From a checkpoint of a small transformer trained on Wikipedia: tied embeddings.
Each number is 128 + 24 x the weight over its row's rms, rounded and kept within 0 to 255. Layers, rows and columns count from 0. Numbers have three digits each. The size before them is the row's rms in percent of the matrix's.

# down: layer 4 MLP down (transposed), 768x192, rms 0.151, rows 539-574, columns 0-191
# up: layer 4 MLP up, 768x192, rms 0.163, rows 540-575, columns 0-191
down539 115:146102111139103104135080111136160108136077145134147170127105121131124131098064140135078085148128135148105106153107161091120184115144128115112114119077121087160110135110119126133133070126120114192111124125113146160167148134123144110157147123083131138167180056086103149151135168080089090131119128113116129153116125158102131084146131100139161147136123130111128112173141138082167112120125118119119128146126095129081142104143158108135125091104168130118129144117160158127126131148147114179127106121117102143134116135133145125143150115136130119118141152118142114109143090109135148130
up540 097:152112104129124123150175126115156182097101121122082143120153119146151110075161161127094146123119186136125134095164076079113120129120141123122126094128149115144146111142138104118126123117156158128126152083142118116102118106159103135110171135147150101102138156109165137138088139107145139135103130117149152158119088092129146155070109110144123130120133142166054101101134089143098130112124170129101123131144120120123121084128109142121128142172185138099120138080119111116137099172088132148120141135133143139119121121168087080132144134110114177117152154145099120123153134108127151100
down540 090:135100185128112140171142133149138125153141119127133123126143110164120099159158124128130104137153108115107171144109143160136142123143109125105135130152200146153130125169116103159125084109123132134128134142092188164145094120121119136110103152126109173144112135126126156101154108099129117109146131147145108124096113180104079120120155166132136103173110142138142121172106160113127106125111135106081128113094109173166130128124122105146169104179079121116171080119142109130160117144122118169104092116114147146092106125097161148149118191114134139118104106157139126128178096149142125115
up541 095:112162147132144123167134129119202126115123098088173114145119145161145142110128144105128147151137164119142159129107163166136158100130146145124135123095144123134100129119120106125121151126135143130181101099121098162122112125135085145156120103134175148127116133138125143096070135138171090133125163133164136135092162165100107109110133127121113155142155111133129131140117127127139128077170125105097125130128108102158145108136091119112110132160113095160101180149167112135155134122112122160143095125092057108081119126098108099152193128120123140170139124130108176122148169135142135092
down541 091:154114143138097126137135129108124140122159156131111137185107112153111132115091122182098146130132121095079081117128138177076120124133178146141091083124127128134104130151113120150130100128138125152095157124136154160142103132168152131101135135100109147129101083159129167103143098123117128105132113131164109144113099136140117174088110132129130144125113198122156144135133181109123114167134150153165141098158166162076131114100144133161111131103100144125156113140112153150146124102115136154121125126140179107137130125161087106130101108136119114115161110123132099148059099145134092095
up542 097:105112157116148126127106128112147123141111130085143115120122121148140095135115095182099127109099084120093118143146146126076160096158116109124138121101087149150080151099091135130138128170149131109130111136117130100099171146109119161194147116138125136102095147106102132121138123105119098050101137133116172149174112156093156159126145142163112158117151150118159146125122088090097099129106125115126093150132116158118124121120150154138119140095118189135146129097137135096150110161148135105181139120112162123111069114119135104128112107135099120149132146126104126147123106162174151162
down542 098:105149113135115100109124129126124115127146108153113100167114106129118154105161102066096097100145176130130138123096130122121095154132136141186130115146130091102133122146120134145152108091112125132128114097143170144125154127126154110105125113108048106123150164146127107117177114152148168177084125094101124145121124114158133126147135124092129070129113164156095127119111161129127097136086123141107127114171120122135130166073124151112115097149121078110072106124167137150134123120139158141147136129109148151167117151102109157140105121143182116157106156109142110144081151154111127094
up543 087:092108097122130141102119129139160091150156141102138129134112139161163150132070137142143126145128126172129096137081171096088157142120114092137122112159149152132145139144131153136104103127155133114146129135134111134096135166184137132130109076139132139124123130130163176097117093190103160113104153153110125125123140128148144113105173127098115122157172117147150054069102127128141141125163113166145126143153126128167149129145129096135160127104070095153148132141137130127157114135151091168104147111160088173151125141137086115148147138109151140140097121143129120158109131137131084121
down543 087:148144148144150133155103141108134104135124111156141138134138141136105181071105100122136117140133119122160074201114128145105109121104163145169133116124103145169133155140171139105147083143095144144140101152154123153108120139073144099110128150091098093114112149142171072116106104167148146152115121096108130141131135071140125136140087116133155127130136137089150136102182151061123122128095129145144131076089101105130119125116128125087126142124164099102107160095092132157144101142122136113129176113124108106128136102151099154147158141154152124116119101141140109144153111142120125116
up544 085:144131145147150089118147132112132148093149112138110140118147118157136170126154179115134167107065178139166152105134158131119112130084148074147144114150139096140141151128120120144131161107129114120132120118123117156106138118144102156095140135061154119189107170164132178107116151146103103149118128089173105112114175135105123158121094159140127123141110152175130100111150132090127104104151097146135127142118146120107147132111128093147147146128126122096149109111113123105056171127122096121140131109103126125111186088136119132121140094117145124092121126148150181113135090148155121123
down544 099:126134118114111128121123115100134117142126121113109153171158127159133124087148091157168138136120153126093101164171134104112197153178157106110130149104123129130151144098162128115158130112101160113078121117135122146126120135164097141128125148109155096078071102099118161135151144134096138112096141140124142145141126150154121107125115115130136103097152138124096120101133128102098164143139131161090134130078184084120133143139098097102091079109145116167112175159146109130146122114081127158100136152131130200078152152114111102151131099120114098112124129157148133118146137125132143137
up545 110:135086125141143148139147133174123117133128112119105156086140103135074126115111103166122159144131123146107164113129165102131143112086145121121160116134173182152116119121103113119106101160137163143134153115125136115141144128126108144131148148084095115122135133129148085090100160145160143151105178126145151110160113121112102095188131143102139149127128182123125122136094159161113116107126100121115128065160141132161143154075155150136149084114141113156136107120147106099134094114118106140127144109112120156087147119124116113085086134129089101125150137076132061172128120120138160109
down545 109:138116147119147123162093138135161135109134148140154110137128158109144153143122178102131132111101150115188114130154088156112104118149093146136102114118089111131127103126174142123146111097134122140094100140104129115094083126106116111136097168169124178168096085122119139138119128126139108123118134122131178164120112157098100112092146140126068124129108152123140134110167167059138127156150174134149117168105111139141100081138099130138133172162123109081102102116071159144117135156147163164108136150162125105112136133119163147152124139156126133100100140150153152122108123142103124158
up546 106:120118180137138125128133122094094119134152141131131145122108130142137112119131131167109138090125153139132092130152077116131141093055114146114146156109098116123100172141110103130137118134177157150136138177115119137196094122171115126168175148148121144124118120116129119124141156118100123160179100156154107180157156088073152124139149117134108090135145144176132131143072123102106151121118120076168143091140122143174135101123134144134136133151143110153137115111159174122150130154115128136151124094122141168126132105111144128103126089107124095099102094111128149135133171130125170122
down546 102:162136085116126117095094129119141120117108107134126116148137101158126114166116131113169134112129125091124156105111107128137151148130129125149166123140139112095136143113122122168151124182111123165097161117142153134115195161092131151117089132080130105100159113145116120084122146139115201118080139114105179081145097183122121143079112132134133135120118178133132118140136158163114137124091114119149147149119124129076131144121117133127102149155138127134114156154131115078110120133113125130140116164136107120111150135145089125134105100151120144109127126110086100114133088137155030132
up547 111:140095078148112100139095149110137140144097144151127158117143167122145116167141122158134104118169110175106144169151155104134164160131116148180075172118112111141103110111139133161146120138140159119086149146123167111157138105169126125144141116127171115136149151126116104185139169107175131113143115173125101142124142185144179123122110120101134150138140141150157125138118099101145131137130146094162147107129119119151152164153106133146142149092095126130123074148165113127161135142077152172129110116125136098196127125129106123137152135123140099106127120116130121124082105159114156109
down547 109:123172122129094130085105131125133094117076149145078097137156124149094145079107134144104115145123133140110136128143109085145170098147112119125151135137114154100136145101093100102130147120145102155146142105142123131108099146145184133138085139131156166105115067138119116118146161112134138185117121148062134095156123103120130133118105123156147163094122150091137152139104161126119152147167139119093111162124107117086130136152117132090086098121187168163081110133102160114146132125131145138119116103148106158108116140130117113143103144151131107133152119167164149079101108145139144152
up548 102:129171140085132088115133156153148134148117157112144115117077082140151140100155152139114122160106089118136123126144116115100134131120150159097131130126139136127135138160183113171078151175136106164107162154130167119126182127104143161131138080185120144079123136095096102128126124082099140139154171116176142163138131145136132150130155161133110124108159164110111117129102107121138104137140167140118109113163095152087133119113158164092133117126104146157102083110098138133135154140118132131098126169095129147140129112125089135172131103169134131129140127150152091124111103150148107088
down548 108:154089113128137139119170125094155132163098108149145130137119130108153103147155087126136144168103122148139109151136107169076131125084172125119124142126109119117129113116113113035147131136113127125138125137092122121086110167179128114170141112114124118156121144149169102120158095169125113095154106154092133134108109106140111125093129069064162153132161136121119130102095071150125149141099085129152119109117131135113140160103128104148126175131123095160128148137115108114141127135086093106132102122142123109152113102124141155093113108095117140140132146127128098104148160084161137159
up549 103:151144147142134123108129140115088096106123132094108086104118112137114114159096138098111100153140137138181128151124143171162117153106148111135062135172135176106118125110108130073121141106124143107141131150110110117139121132147153156091131163104143083128164133111124119104142153086133162113141113172140111099086109123141149104131074129135178147098118137128105119133074125155116098107121155113089089149140149092143113115108112090124099112112128172162136113126108119092140161131090102115118125128157106109136147139053116128156137156114160093163128129127140102149156134094159157117
down549 100:142152139124128121112091118124154121129133119136156145113143144157140129133158068149141171136173114159107132148117093123129103089130123120067139102159151135151104114127176161160127139116130137164159104095135127129146130152138152127112154118113126174146139115099079140066140139147155122148094136113147139133153110115107131111165108075116114099092103123115173166112134191105106110110165134161139138141147092111144106110126125120147114134174085164120147116159100155107125104104110165111107133160107118150079128107085099144122102102156174162171123092116109128135110133131151104139
up550 101:157169131101122116064096110124172091098164140170092139124135150132153084110133119107128111118166151127101142127105124113106119119169106115133121152149117149169116139171132136113134154157142141087107152117097116106155101143134143152149151136153159112166170081144127138139137144115128129151134124117140104107104166137129130109109122144097182142144143111145116115181096098116123121128129112093096151123147135158134114120126129132120120095142147115153087122153148149123105128149137091121090097128075131087122116131179060104118172150188129126130136129131166166127118079110079114131
down550 096:133125156106118106134126084124132123128138103167163135150154117154154135147149127122087125108142152146126116138103111148139142119131145097063128144106149122181150110062106146138097167139125151118166169117141110127151110101101121169113150157082128156099126151157128125092074109115098109107104107141102137139194121145130092169181112112120098095133105146123136080170148135130136143122136157163140144136131121127109150119119144127096154144141139147124101102112137157109125165123156173125106121122178169111103166146162135113115095102134131155109098099112130079146141121102140102087
up551 104:150133117126093148095123142094113137124117100131142088107121157137160152134109128107095089163115132148120145150138110149102120145160170108122139103176115157128106127100196100136144112126094111117121135122128146122130098116100125145118109107168166114120150074161166136130129101125123118122144167134124145128139164153107122138146112114116131114169144139089134093131122076137128123127101126147108187161153124114070127154149105166141130123095104081174103078099167141127083115122090146111103096159141146155111109130154150123138141135124164160111161136125110123124146125118085137047
down551 107:133143163127122121099161100201131125174109109070151102115106111148140105130179146111166136165160162116157123094126146122143163115112116105099120098170145094136117111141152145175102128106130151093146111142113115146148181110166127098118153137126117158123124126168121123093123127145126127106163175125158125123117145128164175126098069157096149131107094125112111136108130093154119154141143129132158155163107149102141181151143136112127118144150067107122131150150154070150144148096111126115130121169137141111127134086134132120129081133164114136148125136142104123161130156109147117134
up552 096:149108106139165094154137132124135111116120126152129154120129167141147129135117093118093132154133145122122137102145118129152163140135109090152115115148132123146168142154139115155137124141130118144047132102168090129140105100125084115144094122116126124129115109101078118158122090103119090092113127133121130112139145135086140182138089108082161104124173112108118142155127151087068109116080145105094099109109181144129117144132111143125140191145138138173154123131128169165073105141123110153109087168143112151113158120135120128122134149117123088153112117152097136093118077125149112108
down552 088:144119126123129100091134140118122117111168106103152123095109124099153114113136100097126150159126108115116117130105077125066102139100155143097126148142130120125103130134147106117098105126124117117132131124105157149136174127150136141097131131115129126145141123166106111130138164123124159129112134095125141121081114064158158121162123131175126127149076111162149110108106166134142111111187157105166120140177084097124113115142153163105145064113143111093080105116146140142163097103134127119138160122139120103136143104100112137152096122104086154072177119108110147128083158174140099136
up553 111:102094150130146185143155109097135143091107118098180179117097128148139133141137124152122173100140114148111140126107126172147155147128120158117102157100141134161079115154089107106128099131141125128121151127139122123122181139138109161096134146129135091137160165125128137146090131105153143131147130128128135138139108096096130154155135078175139137146145154113120149094110109133120103112076137097111156154111122149136133065113136148085150106114123107128137123109128141103127088159106092183167106149155163159141097121135116136141143145129130113119085135097152138101163123071097177095
down553 101:136134134140147130145120123159101165148125085122142143120108140114120116156161118129138129098182095112127167091111158152111164130185150137173138107116093153130117148143146148146150143167141173118151103130112123087103119136125127145118158153117074153122115154124096121119123161113132137152105108151154143136178125107177130084141087126162121149099103132116120126154117133169127132114113134166096146128135145134132175094113125108147144132140079053138097125099159122133117118119119113170094147125108139138097137095180115100109147117158149113191146151166145138125147151096168113091
up554 094:128102166151123101105092147137104075111150155115156114115071076137096145129128143116137138127178057123112153119116103125104096131067155140148103129136126157139108112135155105142063105156116148164149108148136122118108135097109117122103145170147125109135123150130153111127117142110100101141128142137103113102148152130191122119110143154158143130138140136139098119115109100101145112104085128147117111105118129122142097120150159145115099090109117127093132124125091112148127133109136127110141112125154119112120151196121157139183157118204160083112136138155171117122147131092148111139
down554 091:131142059113067161117105180160154107151135110128135125114159184164176126103157130145149132129090191131127142125142119126150111139141140146139106116163148114111105151146132067142136098145129134164120100113117138161118157102093146150115128143076141146149084140128105117124139128163125118149128111167116117133130103145103124117158130147122134136129115159156115135138049123137119103137159092127097119150088139111117121114123127143148154129061120131140124121122117116138138130153100074159129138140128128135092096122106153128136130166124101068129094104117162172120148092165114111144
up555 091:126158151110159124113174139106158099121146111120112146112184085109083120128147123108122107114139091134108122103141117173131128139126136134131113139117154114164179126116151083090126117092100133098131127144150134119127147131168140094144179127153098107102142078135128145134123146095102106132095089099181097109128146116130182132074118133109136114095122138119092155110139104132113081087146188145125122150121115144108137149123150176117145116135123140126110121104115146139059145138113140127156122114154102124107163160108148152164180108174134140128153161154124136135168145145127169115
down555 099:092088090104115175114117115101131111110121132138092134167120176137150162115118123149117130134094159180117116115135102152166113125129136154121150081134106135135075138097123152113094144134153142131127099132128112090096121135113092089143138164112106079098140137101145081150123124149117128148129128140154088133136123093157128127129158163119161147096125141158155126087121140112131159103155161099111113101167142119179090066110153138094146105123138134117150158143116145167084100137123086129111169106106117120156111106121105109080149133105180155123160165111108122140117103114130130116
up556 090:133166153124118073095173148108147122124101120137150125110100139115114083117106140090096097151151122138119092154122128136109093147108114104089097135113122124149163104128140111099123133132121117134172120131126145099152156105141141141159137133149128162107121114135140139107143102114137148102131181120136102109123160164118104160132161085099151102128149113135184145098137115166141134123145143120106145146115065110124105110151138114147153082140106151166153140115141095143114142105124101150129123062113164083144089094119166169176172096076130147158169150135140108107096149121101128115
down556 094:117086133119156187136107110133100167104183155069156118124090134129147164126128151130123172165087109133114128098103128105130123132093141111115130157104119131168106155150172141119143188129133142128079107100096159150110114163179156113141125140090110113137085135148154123135174153171170116110153096096086107139120110128157122107144098140160134141181135130119110131144138141135125149137093113122126112093184142127114152173119146112134119137143150138131113183144135110096073125135096161120155143129085125157130129118153105146127143107144128134116104109134121121132166115124154115127
up557 096:149149133104094131149147086165110180127149140134154153106099138143131143103140118140125126149138113113093154102120159132110095159130151101154130134092111129173121108123086109154149148095127125123116146135137141129178126135107152120121112182132116134158187104131144155144123156162115161123101100156102120104095105146140071147090147099119167186112120143122110117128082093144174117158145118162130104134120149110104100151150089098129113127120133114113120097135120125144092091139170163132157094053129111137111133093114112102146174130148146133132108096108111123142095077116107146141
down557 096:164157130088153098142091094154153103138109129135102152160122142145106119101121108122122114124127142113134111140135095092125152067124081149112114130135115126086091120130176125154108101132127137136098167118101126151142106108127179123099200133134162139118149130138094149103156133137115152113117133141157111089115119134105158134144131157110135149140115177109096136127175147157123147159137129100097141131108124173164133105116111150179123102149099095150127093208113119146134109118105132170132128124123167097143156091145140162125124103145081145129086122135161097110140112084155132120
up558 106:067135126137130136140125132093143113125128105134124135122115105133118163162140148124126099144115137096157117113128130161137163154084150105099113099125109105145129141114079162132135100171137135147136129080101099121122168118149108135086142086091162110135091131110146134129109119117091119139134139111137129167136109123128128118121048154124181088122145077094170128142104114130096134102146091192099134122098088118089142141152163111139133112124129117127135138121144175101078113112167121164116096137135113114111095087144100146153137101160106147153119128155139104091102112128086164107
down558 085:158161105128117125128110177131107111158134165157133145132117102127119149104126137132140178112106158132150131136142122106134098077183092163163127131131146104114112154144149135107151127131164131131095135148122151106119090094122151123109129190132118161082115090115097085131087156123137135120094096149106111106115133119157152149148148116111113180093139148115099152146089138141131091164145147090125119115105090179118132105117120178107116114106102108147097160190106101137150162120109138150119174107108120127148187127133126079118141143119133131135153095100165136160110135102144125137
up559 098:134103163148111139113176110129150127140129135113146100135167113105108121167151128125157161134130168184171136137118122130121127138129134131158094131156133112124127116081141087148112137145121140103130158166124122168149130108155116132111119065120155093137115062133141178140106153125168063109100132112137125135098158159127094135141179132131145123133121110135146139144137137113084127089140147119134153165129158128119124113170087142129144106107111097145099074115078154133126141122085167103090147121112118094129135150096081086162121113155152147163094137150093124107144132139156137120
down559 101:144134144095087112139135109122097140108141120138146137132145134103112128121161117112082096103136144120142145132109125145122144120154103137167106167160128145089166162137131092151119112077074125119072168142140121145123208124110105125167143115129137112149133167119143143127131144114109082175159100150130073139163142099076095160156119119148146145174113066150142087136140139095151145172128128157122122125127102112106126117156136154133084141124149161137132133131121139152118104128108086140112082103119098126158171131071116087135154141136146114108139140131149134107105146138116112129
up560 097:084108138099157115091072134130138153117149136139145116110122114096112108095104143149136119137094135122143141119105143129157149140094135134127163109117119128135151116171150100124053124147139127113140176140113067144108118155114132153137111181160132126129129137178141128074106162102125121118140143118155129147123168170153096128115116106112135144131159072106157162125077098170117166126139103103074154168118124139113113156149123098117125127143160143100100115116147108148095122133190115144094115094137124146083158120165124153145167104150141115128107141144139093105163125134113123112
down560 090:099131160124149134099178133115108146136122152186136170126151114178133125123095122112157094105141131108078098084104147135097107127130137090185136145126104112120148154113125136109168100105134123145125142136126161098100116155123121129135135103143142096162113127116156142110128163139120175143085119126087163160132166130152117095149133155122082123115132150123101142089129136109171109120149104107125147138119168133136120110164119144152104148110121106091125145152102130171175090087146137124118070094119106119090120170145142161162155114111099134133187133133125129103099110121076125149
up561 100:125117131165091124138139114084080148176099150075134092116115111136154096173109097122115144127163124098121146116136174164121118133130100114139119148134136156120121123123180121050120121104120124137162147146156156145170104071139140145155150103133129149133171151142126123109087159125138118114164156097143137170112105149089099132132108096113126090120145111138092116130147136144118101114136156119125159066089098117114126130089134077155138141101129124086113076139100119115137139192099131144130161099132117119127154131131134136109108144125162141097110118093125116136120102157110150136
down561 109:110115134098131182168133166158128165126125166125162130144132092116128102168104123122185153141106183155141104111151101115113152110160115160110125103140138177144177125131141133145149166143139147118175120133146137089137119133108144181137156166064109102096115148128139067099087138151089119140153114128113124130160138112136133135090103147134144141136110112125168109115129154154086116112142148144148119150147131110124140084139108144098118166101143102173117126122124146140118154169147110093109136095119099126127097148145109141166136087099102141080131138098133113125129133135072124118
up562 092:153140090115179087121116112162132107118110139158150118149126164095130113123130143122114106167135095128110088127146160123145106117124153155151120131168143128121133100191125152081127125097127114123130137140122127119165115125122120100083220102112124149122163136123150162088129101125107106124105115112126119160119148177088131136126107147088125129169145145186145141136130135107084133101106125071151111118162180129140107102098104131112119159144137150115138058118128163162138129102136104122150149120091103106122118110131150109172120146169113165120119147143131138122149162147142107156
down562 094:135167110132123106119140132130143163125124149050145144111111102125144126131119124136152111139102144121121189114128167137118129102087104138165122155121157168161135100163127091142101143126145153104150143109172138146144113152133121097100127137101184131168139172123128152157125185174162117135133150113120119145144076110154130147154134141116158173130123151160130159118094141131125155143122131096162137168106126136175112169126103087116102128140102112147142133105183126074126126113083106120125163120105143116119144113121130138116111142121115115104081174098139132136130132095166186135
up563 091:154147115132131092147135126182135161184128162106113131123164098094164105153136162136112086116137143095110147115100122138140140097154161127109111136116143115093092148127077080111090155133146145130179141147133142123095146135118155132153120194165129135147148085166103132126100146132159143135116119103123165082148150118124144094126114111112133108143132129124091097098175161117115138150108132101130170159102146097123077165129106104108122117108135105143110132101158143098125120084117164171102129108127125098108184131114117133114131091153105140157162113144117136102132137162171115134
down563 092:121084101127119148087091143070120148101151082130124117113126122122104148125124113119107131141112136167117133187159135119124112114142125181160138146141113114181140104147120176145166102159115123099088147114150111154134098127079137100131103128078096104086168148095141087106115109150126136118123144154152100143166139098138138123163111126136115164133116076160154110148117132111126084098114107119132140098147131164148152117126160154139121124126146165118098128111142072133092175152153107103143127094149118106119150105103112095161081143092151125145104151162122117148131119150124126097
up564 097:129139126109117193129120114150125141102139096112121107159106137129111178171149111117128141120140148143134079129137100160126090181124123129115087094084107121093183170113127128123131130123155114137160180156098131115072155158132132119122125098153150162124115123104164129154145171154148130136070175159103117118157103151130153132117091113098121152141103095129124128113118112124164095163120122145142142092161110141108166173130143147114104124134136128114095119115105151129117125115129114127136107140132098130122180136112138076136109180151143086128107123171087147110100152115111151089
down564 100:105134148130108149104139130167129176113153107109161146148138158134110133147125081143160074125138163146184162135146122119094134157129125150104165126145171134096092128099117115120127106094137145110139111161116122135147211100152092154104124133149128131146132128133178149089128116098125122096139131111188122145153147135120147132110113116103109119134125141108094110148092101177111116114138125105162122153133150131192138144143147159106130090097095117099129121127116187097139132132120126130136098131118134126102102114110140095134130130198175105084134108119137157139137158123115175103
up565 078:130114107092125092107130117109117161150127133066145126101102098095134119091110113128112135184144126143097094131123132154149127118107150151106149118110121185097145137160145132106094090134140183090110113130125178144123174078131145125114109107144135118115158134105140145155140189149141110140117124135132126155073158117133157131182144130116158116126123126170136148073116116120135126110115185127135156142140089121178093154137126123116156123111117153116153161101126106125128113145128174125149174125137142139102141165122112111170084146177147133130121162143097125117141119074102112127
down565 089:107140069133159117140099130107074122144130077137112072113124164112138145121139094152150129128130092193101113141162119109108099134105146152142146121080106180195150140135127165120129082168106117154149111119140101129133120122132139177118151104139123110134109126118119108114161143140119137156115103132112127144164105126154146195095108091078171119112103093139128143142120116128096115091171154128108121094156131129177139149155144107183104118104121093128121143099113151156113127114116107101125117111098119120129159154121102115119142154124119128142170144124141145134117134173116097145
up566 100:112135158117075080112135130147125155116135135129188112103114138137109168108129167100075116141121142089123101146136123135074111135173159109082124167110130154120123146125120115107157131126099160124084115158096114131129137124112118136138132108138105101058116149097149148146105125111104145125145141094132160162117167133145136126102127163163119152150157127113164110170161129114147110080106106158143166105131109152114117116158165060124145186147148119106172111161127141131071172117105155123150114134108139143115139158139099165133113101146145125143125145148112121115133098149120138117
down566 100:151110104090163128104121117132093122105126110120141116146138161125075123154167191136152121142104094104134125134112133141159129132145117156152062092160096097127105084145137136127124142149115098162083118139152134131066130117170129135130113119135136139119115101156127152136130133149150113144117106107201167153105123131113148131158125129120066172146146132091120103102142178143114117168149087126129141119144109115136134105151090126117155111164146111172115097132103149182144112099121153129132117154097123085101123147139094116114149157150118106124122135134136112117135150179066140140
up567 104:167128132101115144168115123134155129129165116103161153081115154131135127115135077171148111090114124115101135132130117150174130152137123153123162151150098125115109167114127128137137122156168120168109118176090127111121160148135101137130110140094114196112079151145104097103149136126108151151129084112112106115151108142108111171153157151110141099125130177140153104098128133116120146151104108095144156149117162132156104129126129190135150128159140127132128131150117115158105146116099127145110140092103139164129111102180138098107092069126102130100119136078136150082125142120112081093
down567 102:121104151171140125120123084105157095145100097127118111168162122117094074149132115136083143133177121126126132148077104154112138146104146136158092086130081114138151089118166132096118153141102133117125099143080128117088129110130138141122104159134122152152156109132108166139121119150134167183096118131148139167154154112115146149135133093110132157101101131121122136168116130156105131130175148150090144122139115134088143129116143099139135143115144097095155127147162109129128118156172104128117095112138099149159146141123084173115141128147117126193189123135109130121087124168109093124
up568 103:102133110127120133121101123148167133145080112154132154130090130133120147137163139138158163122137138111182125129134112132139182112123151115106096088107148128130102095076067084100123118129161135097138113127100139160127124137128143105159120132107134162111140191129089170136119140121156090143119112147094107107147122106148110129123117106130094098148123123160115101141130105161158084162117127106157130138108134090120135139114074108160113127116149115163099136113152147158150135061117133132155147106095083162169149158143109144107115106110085107157102133160125118111157159170085135133
down568 102:135159129132137140117140136105064103108142128150129107143130114136145126098096075120149165106162107111145129149125169112144100121159122151178159135106121101150140096137134108153125152108116168120123155142103133134137151080138170142113102148126091069087141078122101132130115138121113162127134103106164096134177135166130134135134121099107115135100142146115182157143142151138094125136126118133100134131128097161131144133125154174107165087167117156119149119146116134079088166101149096129129155138172116112144109128140107106176108157173152109098138129112110108146115163094151116183
up569 095:119116101113114175104128170141068144148097116083152129128178139109126141118143161131103128142115134110159145123148116125154092169108098103142123126168080131143107137114106131123172164139139149139129125134123120147131138107131095101165143107135092085136094111122146114147094057140151157127147130087163117146162113101110108133128140125122120140135157105160100125158129128175129141166133127118114147108117099090176111103124177152136090142184142131118135099097119144142121123156141114098178118104148118121121110069150146125135128130069122162175139145120128151177153138128109105147
down569 098:127140119139117093128133137197139109146136100149113115164110066142123120128143167164120159141124134140197140176081125159105143121112137138141102126135149099179108150070121125149115115133111135144133140132125119165152134091136141149136169125165124134117143147168101123109136138102137138090113128113152122085120081182088142110158118147111123128129176160144144127149150124123137095118120080114090150146108130117120107144126125148113100181107124144155079108107159150143144130141134134137120114133175103131131158125106089171159129144087158157165116117134092147111140103112162082122
up570 099:137146166144099086133145122106119116122137118135123134115164122142127170126161081146146167148104118152129132105126160097137142131126110137166147129109165119167120138158126139116146165106093144093107173167116135134140159163153106136115138120140168118099115126147152133105125139132137103124134133117149165125120119107143116101095123096188146095132105132153119127135150128127148105115065098108114086119130069145140116127136146102127161081152146110169137097188126089141128115168113136190124160122136064127122081110132156127143151115115120140079100128156154130172101116071154135105
down570 091:124137100135134104108129100100155146130112129133110120153186121120126108153105084117150128129116131164180094109186100135101134156084129109129105152106157136136100088103146106089130103121117124152143108098145117103096085117128125146146105105097176143102129114112101152115138145136091131074108138099122147127122143108165154139148148101120133141200126121107192143152111110121120076137077161142086134112136134135149090149148130145158136148096128129142189132094147178126120114146113129096121101143115137163127182110135115139129099141082165138119118154150120109117125125101120150156
up571 107:116099175144096120137100148125075152137148119148144147138117117136126120173126164170149158122133150149120122169125116161116151088129170148153111114125182140164108128102160127146132096093083085135099114156127104141180109086141144150106133117130148092141124133162136170136118168092130141186125134121120102118130171120164133147126146126149154136172087104128136093134125083147127133125136168139115121178152160137125110154162118115122140122151123137129114125116118124118090132147144108130118130185118098112129115149091114108133154114131128087160120168107130144182133170068143146084
down571 105:118137149142173123093129072117114142138154084144116119134177119159114135136130165152142145135097111123150126143116146157154118080121144137163097125130147094143127122101111098091109128115110133092114140118189163081112098135140157139134122107151151139183150113120181164138150115126190160153113096149112108120144131132109144169123049089142099124154143143125099129138145128187105138088142148076108107140141132136090100157132125127108129150153134148123131104128099163080121151108132102156154115160115108095141140124150118124105107131134135117129148136113079123095085135101118135136
up572 098:106165148127115132089131112165125144143129125164085088141148105115164144166132113129098122117162112079133144098148126111113141049139113150162126118134171136123087125125149139073148139115100149101149126147115139155155102132113102164144186129116114114086141105134127114116133137133085179138152091115129096101120137135116135097150134176073110138080127098097115119138110101124134130126165158104132070167140107158131111134138082089126122131142146140134143157102133140156148112177142099084116118133098126113139117170172160141116117176148141148142121114132139142115114144135120108100
down572 100:078131087135141127148109121146118131108143114117119173115132129123114116162170115166164153119127146130160131094134144170112144116125124097134142105155120123148144130105139126126102128141102137097149162170139121157117125097151103111089157126116156138159118063117157135099186103150116138161150132147135125129119113148141167053165130118140085109116126143120109145083103143150105183128104153166152097136116127131143150111063110133108097095124093148095117123105136056098130107141111129073140125131118087144115121153114166155122137120123145135134124179144077107150100128119125125115
up573 106:128148185133188105115106115103124162090137099139126107131133183072145147101151157087105097098101165161077084099093146135113120122169129128131116141125144119097112112135160134121165170099119102090137150109140113139103106149102159117158160105175105120115100139083123153117098098121132124090118148120124160118120120125121160132157148121149176156133139107149133118092115106147155165156110135125164090120151107112162082118119117172083133141144143126116132120145131124135137118148094097111143099154136147104120068142151165129140131123138099131116108143112131168137131143122112132175
down573 096:119131110129102107137130136167098132128123134127089092166132135168098153141116106131123162165139085136172149173110105138135189123117138127104133095118130138166112144130062138148119088145163160141160124121111197112140110100098143155156087140077112154169110165134128105141145133143145141110140128122132143111146140160141098115132111131143102096140134151119129142191107183135123097096143083142103100115134104118061137106129117108172126095131079118129132120107156133119117136153123154183137156101136138156129160136117145116121114144114124137133149110111111059108115110118121107130
up574 112:129174139157128109150116185176110148136125127096142153140123145165118145122159136141104140153124097139109110104124147070104167126098172101139115165109084185144114121183149112126074143132154112174082130129099160152116139099132108118157108107127104131097115119094113098164126158121112129137123122128087114156158077104147093145114100116085129122073115120146106126160117119075106153137127130136138136115118104125086136091124168125112125121110112142141116133129131130129098155127129106114139145094110135161172122113128147106071140091133121111139148132131153187106133123134138102089
down574 108:151112093101159159115128099093134098146157093148146152161108099113123122094082124128110148112109140092117111124121102104138102103173130124157129096160146118141154131128150162102146115112114182137115139142118180133152097131128140105126161143090155102170145124160113167163132111103179143125127104151152124160117153140125135126107149119138120087153159162138183137144131167141147150108125120093077115153099165132167102140109124131127110104167100128096128134143143108105132115096149109129143105167137105081169130118135124146142111168157113151089103111146132139176088075119103156119
up575 090:144118136134145116162180111142143120117100130144084100093138111146183098159150131106139137115130148190136143109168138114135110106126095136111146102165124086121143118144144126118140097156119129115135066144119173139044105148154115133149122108120129097140139145092103149101104099129093138122128123102106133148144099126146094116145085130088156128116143119116136112141103116139136131128143128116140076105095133168131151167082169101095146131142147150109084126108091142185109137142123158117132106113159070120143114093104150151130121116130120159132135079136093101090123092102132127119